Part of a small language model's weights: untied embeddings.
Each number is 128 + 32 x the weight over its row's rms, rounded and kept within 0 to 255. Layers, rows and columns count from 0. The size above them is the row's rms in percent of the matrix's.

# layer 7 MLP up, 2304x576, rms 0.0836, rows 443-506, columns 0-47
size [ 96 105  92 102  95  92  98 105  96 101 105 101  98 101  99 101 106 104  98 101  99 104 103  95 106  95 101  99 104 115  97  98 104 103  94 108  99  99  95 117 105 101  97  99 105 102  99 102 100 102 102  96 100 101  98  93 101 107  99 101 106  99  99 106]
[[120 153 221 153 139 121 127 181 107 163 128 154 139 150 153 105  86 126  86 202 128  96 198 149 169 138  93 137  73  68 119 128 102 132 145 140 118 154 137 171 162 119 109 130 130 138  77 114]
 [109 148 127 163 108 139 176 129 125 103 159 112 136 153 123 116  40 124 111  29 186  82 176  95 165 171  79 118  94 193 139 123 123 190 178 171 162 134 104 101 121 139 135 162 119 141 117 137]
 [ 99 131 142 134 158 142 138 145 145 150  73 176 153  90  90 147 152 181 139 193  75 171 184 135 152 141 136 114 148 172 158  96 113  81 137 132 203 100  84 101 150 121 107 109 120 136 123 149]
 [172 100 149 158 171 128 165 186 101 108 104 104 139 163 103 139 158 163 126 101 197 158 168 132  69  82 146 136 142 128 113 127 109 138 118 122  77  79 146  47 128 191 132 113 116 132  95 129]
 [138 158 133 147 169  90  86 112 115 133 127 145 119 171 162 150 123 109 143 109 110  88 143 128 180 101 128 213  66 106 115 146 173 109 123 148 127 119 106 171 165  85 144 165 103 150  69 166]
 [136 106  86 116 153 123 140 128 125 116 157 129 103 152 138 137 105 155 118 192 150 151 147 113 171  83 141 123 139 199 106 132 122 184 154 117 166 185 122 179 115 119 134 137 127 108 113  99]
 [173 117 149 160 116 119 133  84 104 153 145 135 121 143 117 107 132  66 113  82 130 163 108  70 203 101  88 135 117  99 188 155 119 172 142 199 104 138 135  74 134 115  83 134 177  81  67 168]
 [107 159  99 195 118 140 173 130 145 134  78 121  81  95 110 116  57 157 156 115 154 137 156 164  79 117 126 125  70 121 124 114  93 107  87 117 107 103 109 167 124  62 133 119 162 147  58 173]
 [111 128 154 134 131 143 173 143 133 130  71 131 134  83  93 124 100 139 143 142 145  97 178 108 120  23 103 157 109  92 102 124 122 107  81 161 120 114 109 131 134 111 138 194 173 116 194 124]
 [156 118 134 161 104 168 121 107 138 138 139 127  78 102  54 144 134 113 125 113  73 166 101 141 115 106 126 151 139 118 125 110 100 104 120 117 111 130  91  97 186 135 219 115 126 146 120  76]
 [148 114 136 132 170 122 100 115 188 163 154 112 122 130 174 124 122 174  92 186 161 157 132 137 157  92 108 128  85 118 160  80 130 131 197 145 140  88 165  57 138 128 105  79 137 112 162 153]
 [216 169 162 171 198 153 143 114 105 137 155  66 102 147 124 150 131 132 196 133 196 117 169 122 120 139  93 103 136  98 163 140 130  71 120 121  91 168 167 159 108 111  91 108  84 144 113  97]
 [151 107  77 133 156 160 164 152 168  82 105 170 112 151  92  94 144  88 102 100 104  90 142 168  83  54 125 128 129  45  91 166  91  93 174  85 124 122 151 150 139  99 101  83 129 146 166  88]
 [108 105 206 122 178 113 156 124 171 133  92 155 127 141  81  40  96 153 141 159 137 201 131 154 103 113 112 125 165 133 113  83 139 128 113 126 120 133 112 139 104  69 113 167 114 107 111 177]
 [185 140  98  89 140 123 105 132 111  72 112 123  86 158 142 139 107 156 143  99 213 112  90 143 115 165  64  88 125 184 110 117 116 129 137  90 121  70 141  75 179 184 130 130 122  93 137 173]
 [122 179 220 164 106 139 118  92 126  81  73 147 105 155 141 121  98 122 136 102 122 135 154 103 123 157 111 172 173 119  84  68 128  87 162 154 136  96 182 141  84 133 154  93 120 148 148 128]
 [129 140 116 144 144 107  78 117  74  86 159 110  88  74  92 128  79  95 147  93  91 106  67 156 180 126 156 139 113 162 202 185  85 128 139 137  55 115 118  77 104 147 112 150 143 136 136 158]
 [144 140  93 129 124 126 159 205 127 127 156 160  79 119 164 164 102 124 187 100 164 128 121 195 134 131  89 154 101 187 131 112 100  88 130 107 131 135 118 168 227 146  80 131 171 168 152 171]
 [ 88 106 178 165 182 171 125 124 133 112 155 107  41 154 154 106 152 100 116 140 109  89 225 117 117 121 112 119 181 128  96 150 141 159  78 127 136 105  89 131 174  98 139 183 101 189  91 121]
 [118  97 126 168 115 168 120  91 156 127 123 129 141 160 116 137 153  98 138 164  90 168 128 151 115  94 124 168 161 133 116 112 143 113 122  93  97 107 102 145  98 166 140 188  77 166 131  59]
 [104 190 135 110 159 112 109 121 150 131  74 121 128 127 102  90 142 169 121 115 130 183 106 124 125 118 153 170 117 202 148 106 129 107 109 112 199 143 111 145 133 136 108 164 132 147 102 140]
 [191 159 143 195 107 132 131 126 103 141 149 112 122 150 180  93 111 144 106 105 175 148 137 170 150 138 146 171 177 103 136 104 101  91 171 173 137 173 134 132 128 175 139 130  78 154 168 203]
 [153 141 139 121 102 190 100 124  26  59 111 139 106 130 110 123 165 193 220 111 140 153 126 154  52 131 121 136 185 125 161 128 144 127 135  70 111 146 157 104  92 103 143  51 138 109 103  59]
 [137  91  81 177 149 140 139  71 149 156  99  82 108 158 169 139  91  93 107 146 131 135 150 111 108 149 115  77 127 108 132 160 175 117  60 157 175 172 107 195 121 141 152 105 175 105 153 135]
 [ 97 170 168 167  91 133 152 138 123 144 125 159 120 164  97 170 123 147 154  65 117 111 162  86  84 178 139 129 122 133 116 115 118 100  86 106 131  73 147 104 107 130  80 163 177 162 133 104]
 [ 86 173 129  97 148 160  92 128 124  97 153  89 145 122 161 118 162 125 124  92 130 121 148 161 179 160 156  98  78 147  98  89 145 126 125  82 158 119 146 160 102 179 166 145 137  82 207  34]
 [147 119 112  74 178 135 146 177 127 101 139 157 130 175 149  96  36  83  75 179 120 172 158 111  83 144 151 148 163  71 165  91 137 205 109 184 174 135 118 125 154 114  80 106 164 136  58  86]
 [189 135 108  98  83 203  99 102 144 136 132 103 146 129  97 159 217 164 128 125 170  84 154 160 101  78 159 143 129 128 160 163 101 130 112  85  71 139  98 134 121 103 162 126 135  76  88 149]
 [170 126  97 119 125 149  49 163 147  70 117 166 159 151 148 132 118 101 170  93 138 108 155  99 155 108 100 114 216 121 134 109  79  64 105 153 134 164  92 119 169 117 109 224 121 132 157 135]
 [ 85 177 182 129 189 101 125 120 145 128 146 143 147 123 141 136 184 170 121 102 149 207 114  81 120 150 117 169 175  85 117 152 127 155 140 114 130  76 133 151  67 145 114 102 131 122 152 125]
 [138 127  74 191  86 126 113  99 120 110 151 102 128 116 161  77 170 129  90  97 100 116 125 106 148 130  75 124 114 118 152  89 148 145 148  59 151 128 160  88 100 123  97 111 111 177 152 165]
 [107 141 117  87  81 136 146 117  97 148 116 113 115 124 119 107 141 185 129 127 131 117 111 147 169 149 156 113 136 110 124  82 160 132 156 198 167 149 102  60 127 126 122 137 136 116 146 109]
 [138 105 136 147  72 181 130 146 131 146 138 185 172 130 118  96 162 114 126 130 139 140 153 105 130 178 132  53 100 137 127  63 162 189 114 139  97  65  85 138 180 143  89 103 114 140  69 182]
 [126 171 143 148  86 131 134  89 132  90 128 141 169  97 102 143 130 153 212  95  87 115 152 114 121 100 137 159 126  63 116 104  98 117  90 139 171  81 104 206 132  97 176 131 136 124  67 131]
 [119  72  98 107 195 120 197 176  76 160 167 150 119  89  92 106  51  96 119 107 131  74 207  87  92 106 173 125 150 124 126 135 126 165 101  92  92 139  91 154 125 188 125 127 104 125 128 164]
 [135 123 116 111 125 127 150 140 111  90 104 107 108 160 173 139 162 116 101 120 125 124 135 140 140 148 147 109 147 135 121 164 122 159 109 114 112  56 152 209 130 182  88 113 151  78 105 129]
 [135 167 169 137 130 174 176 165 116  98 161  92 113 124 127 110 180 101 175 159  68  88 150 147 147  69  52 102  81 173 126 100 146 147 153 127  94 131 125 112  64 118 109 177 136 104 116 140]
 [146 159 138 150  65  47 132 143 133 118  84 178  81 103 124 131 124  82 101  86  66 169 141 139 125 117 111 173  86 165  92  75 121 115  86 137 141  71  78 131  98 144 120 218 117 147 139 123]
 [ 76 187 120 126 131  92  69 182 105 162 129 126 160 133 154 108 170  98 157  45 128 160 108  88 168 135 141 153 149  78 145  88 245 117  67 148 195 157 138 150 149 131 152 146 166 100 150 128]
 [119 118 148 137 139  91 150 110 163 116 150  73 148 120  95 139 148 162  98  84 104 134  85  99 174 141 133 102 135 153 127  87 201 138 137 128 114  86  77 145 106  85 165 147  89  78 146 149]
 [160 150  61  98 118 117 142 139 158 152  99 113 119 188 127 123 133 175 167  99 142 145 103 104 125 195 137  90 182 121  84 153 121 105  88  60 121 102  88  98 151 131  99 118  94 111 104  53]
 [147 148 134 101  96 113 127 147  87  62 129 139 139 156 126 117 105 101  84 149  95 153 108 156 149 103 126 163 157 136 142 170 144 106  77  69  91 129 107  72 140 118 166 147  99 114 128 124]
 [ 97 136 152  93 101 132 172 192 121 120 140  81 144 202 116  84 165  55 103 146 137 169 108 152 156 151 100 103 163 135  78 101 101  91  95 100  85 109 101 105 100 130 127 108 108 101 110 146]
 [129 129  81 175 126 135 116 156 181  91 101 133 100 141 141 149 104 151 132  91 141 170 145  91 100  63 158 125 157 120 171 133 154 125  90 171 115 143  88  99 100 142 117 156 118 144 116 153]
 [163 107 101 133 213 162 143 122 143 123 101 104 127  48 112  84 124 113 159 108 148  78 128 126 175 102  91 117 122 153 147 137  98  43 107 141 119 171 156 121 119 175  90 100  79 138 126 151]
 [150 107 142 184 125 122 103 176 117  80 126  47 152 172  65  57 122 104 111 128 125 102 155  37 173  93 151  67 140  87 163  81 127  97 173 129 188 156 125 136 115 168  79  89 166 127 142 144]
 [142 137 187  79  84 100 113 136  94 144 148 114 121 103  74 112 108 171 133 116 111 149 155 157 118 145 178  97 195 141  88 192 140 139 100  77  81  76  98 144 179 140 170 114 113 122 104 104]
 [169 143 135 168 148  83 126 101  93 115 145 129 126 131  88 119 140 139 162  67 141 144  81 199  70 100 108 107 147 139 123  65 154  90  61 148 140 132 154 129 102  95 113 143 125 118  97  94]
 [148 160 150  95 203 132  97  88   0 115  61 151 107 131 143 130  72  86  95 122 103 116  91 111 143  87 105 155 131  84  88 142 139 123 144 106 136 151 148 122 175 125 117 143 180 113  82  90]
 [146 123 177 148 104  77 114 109 158 143  93 131  73 121 178 128 186 123 133 126 110 112 171 150 160  97 134 110 150 119 113  79 146  96 122 146 135  99 139 118 124 191 197 135  79 148  98 137]
 [125 163 106 115 107 103 121 126 113 126 156 108 133  87  84 135 172 107 150 180 128  57  85 133 126  94 109 176 148 131 129 111 141 154 147  96  85 146 170 139 131 128 144 126 192 134 170 129]
 [ 96 118  72 145 139 161 125 135 138 120 175 119 117 106 150 131 119  77 135 119 104 134 157 141 100 154 106 102  80 100 149 134 185 131 117 164  67 105 109 126 137 139 125 187 127 171 163 123]
 [215 121 132 136 118 165 128  99 100 129 174 159 109 123 161  89 123 117 127 188 134 124 168 152 156 170 107  91 127 101  75 122  78 177 131 167 182 154 123 135 130  73 135 110 113 187 104 119]
 [136  78 159 105 131 115 149 137 167 102 172 110 120 142 176 130 151 168 123 101 121  96 154  88 120 178 122 130 154 114 154 128 128  81 131 104 109 101 144 175 105 109 120 149 148  95 140 127]
 [132 125 132 170 160 148 169 111 143 154 177 120 168 155 155 121 135 141 125 132  92  95  57 158 145 146 153 172 127 120 131  43 128 127 126 116 177 183 190 149  91 137 127 135  67 169 150 159]
 [127 190 128 138 141 151 183 120 199 147 129 150  88 144 134 178 147 146 113 128 119 188 106 174 114  95 171 106 135 169 120  94 126 110 150 123 146  76 134  92 124 170 127 153  74 129 128  80]
 [127 136 134 119 108 142 113  77 208 127 138 164 170 105 120 168 125 144 158 118 137 172 130 114 173 121 117  81 148 159 183 139 108 107 147 136 136 124 158 101 134 163 160 135  85  86 122 163]
 [110 169 121 131 178  72  93 151 106 114 109 130 134 155 141 111 114 110 162 152 138  82 199  48 116 141 106  78  89 174 184 124 115 126 137 133  74  85 133 148 127 108 142 126 148  80 132 126]
 [114 138 175  95 147 126  99  76 154 123 174 118 150 115 167 125 104  90  81  95 112 122 112  82 134  92 159 112 136  65 108 115 133 107  98  91 151 117 130 178 130 153 133  78 139  88 148 151]
 [147 114 122  64 127 105 167 144 147 149 152 170 122 119 150 131  97 118 171 140 116 100 161  82 102 134 124 110  77 114 124 165  78 101 115  79 119 131 138 204 119 114 105  67  87 150  94 139]
 [168  96 117  68 127 130 110 140 146 127 182 143 148 144  61  80 131 127 119  63 141 135  51 156 140 133 111 166 150 154 118 102 175 131 104 105  94 175  59 127  87 160 102 148  47 174  92 126]
 [171 125 114  85 110  81 211  97 121  83  96  72 116 155 144 136 176 157 166 105 132 155 121  47 146  96 138 204 151 125 108 127  58 113  90 104 157 129  93 149 137 187 119 188 146 105 117 156]
 [ 94 124 143 152  67 103 137 177 174 175 170 124 170 103  88 116 172 155 123  85  75 181 147 175 117 137 111 145 162 141  97 137 158 117 150  69 114 130 123 176 108 152 117 142 160  83  95 128]
 [ 66 136 141 108 108 145 167 103 128 124 129  74 149 100 133 104 137 145 141  91 134 174 105 125 112 121 130 132  90 118  75 142 132  94 110 192  71 149 115 169  98 125 164 122  62 181 151  94]]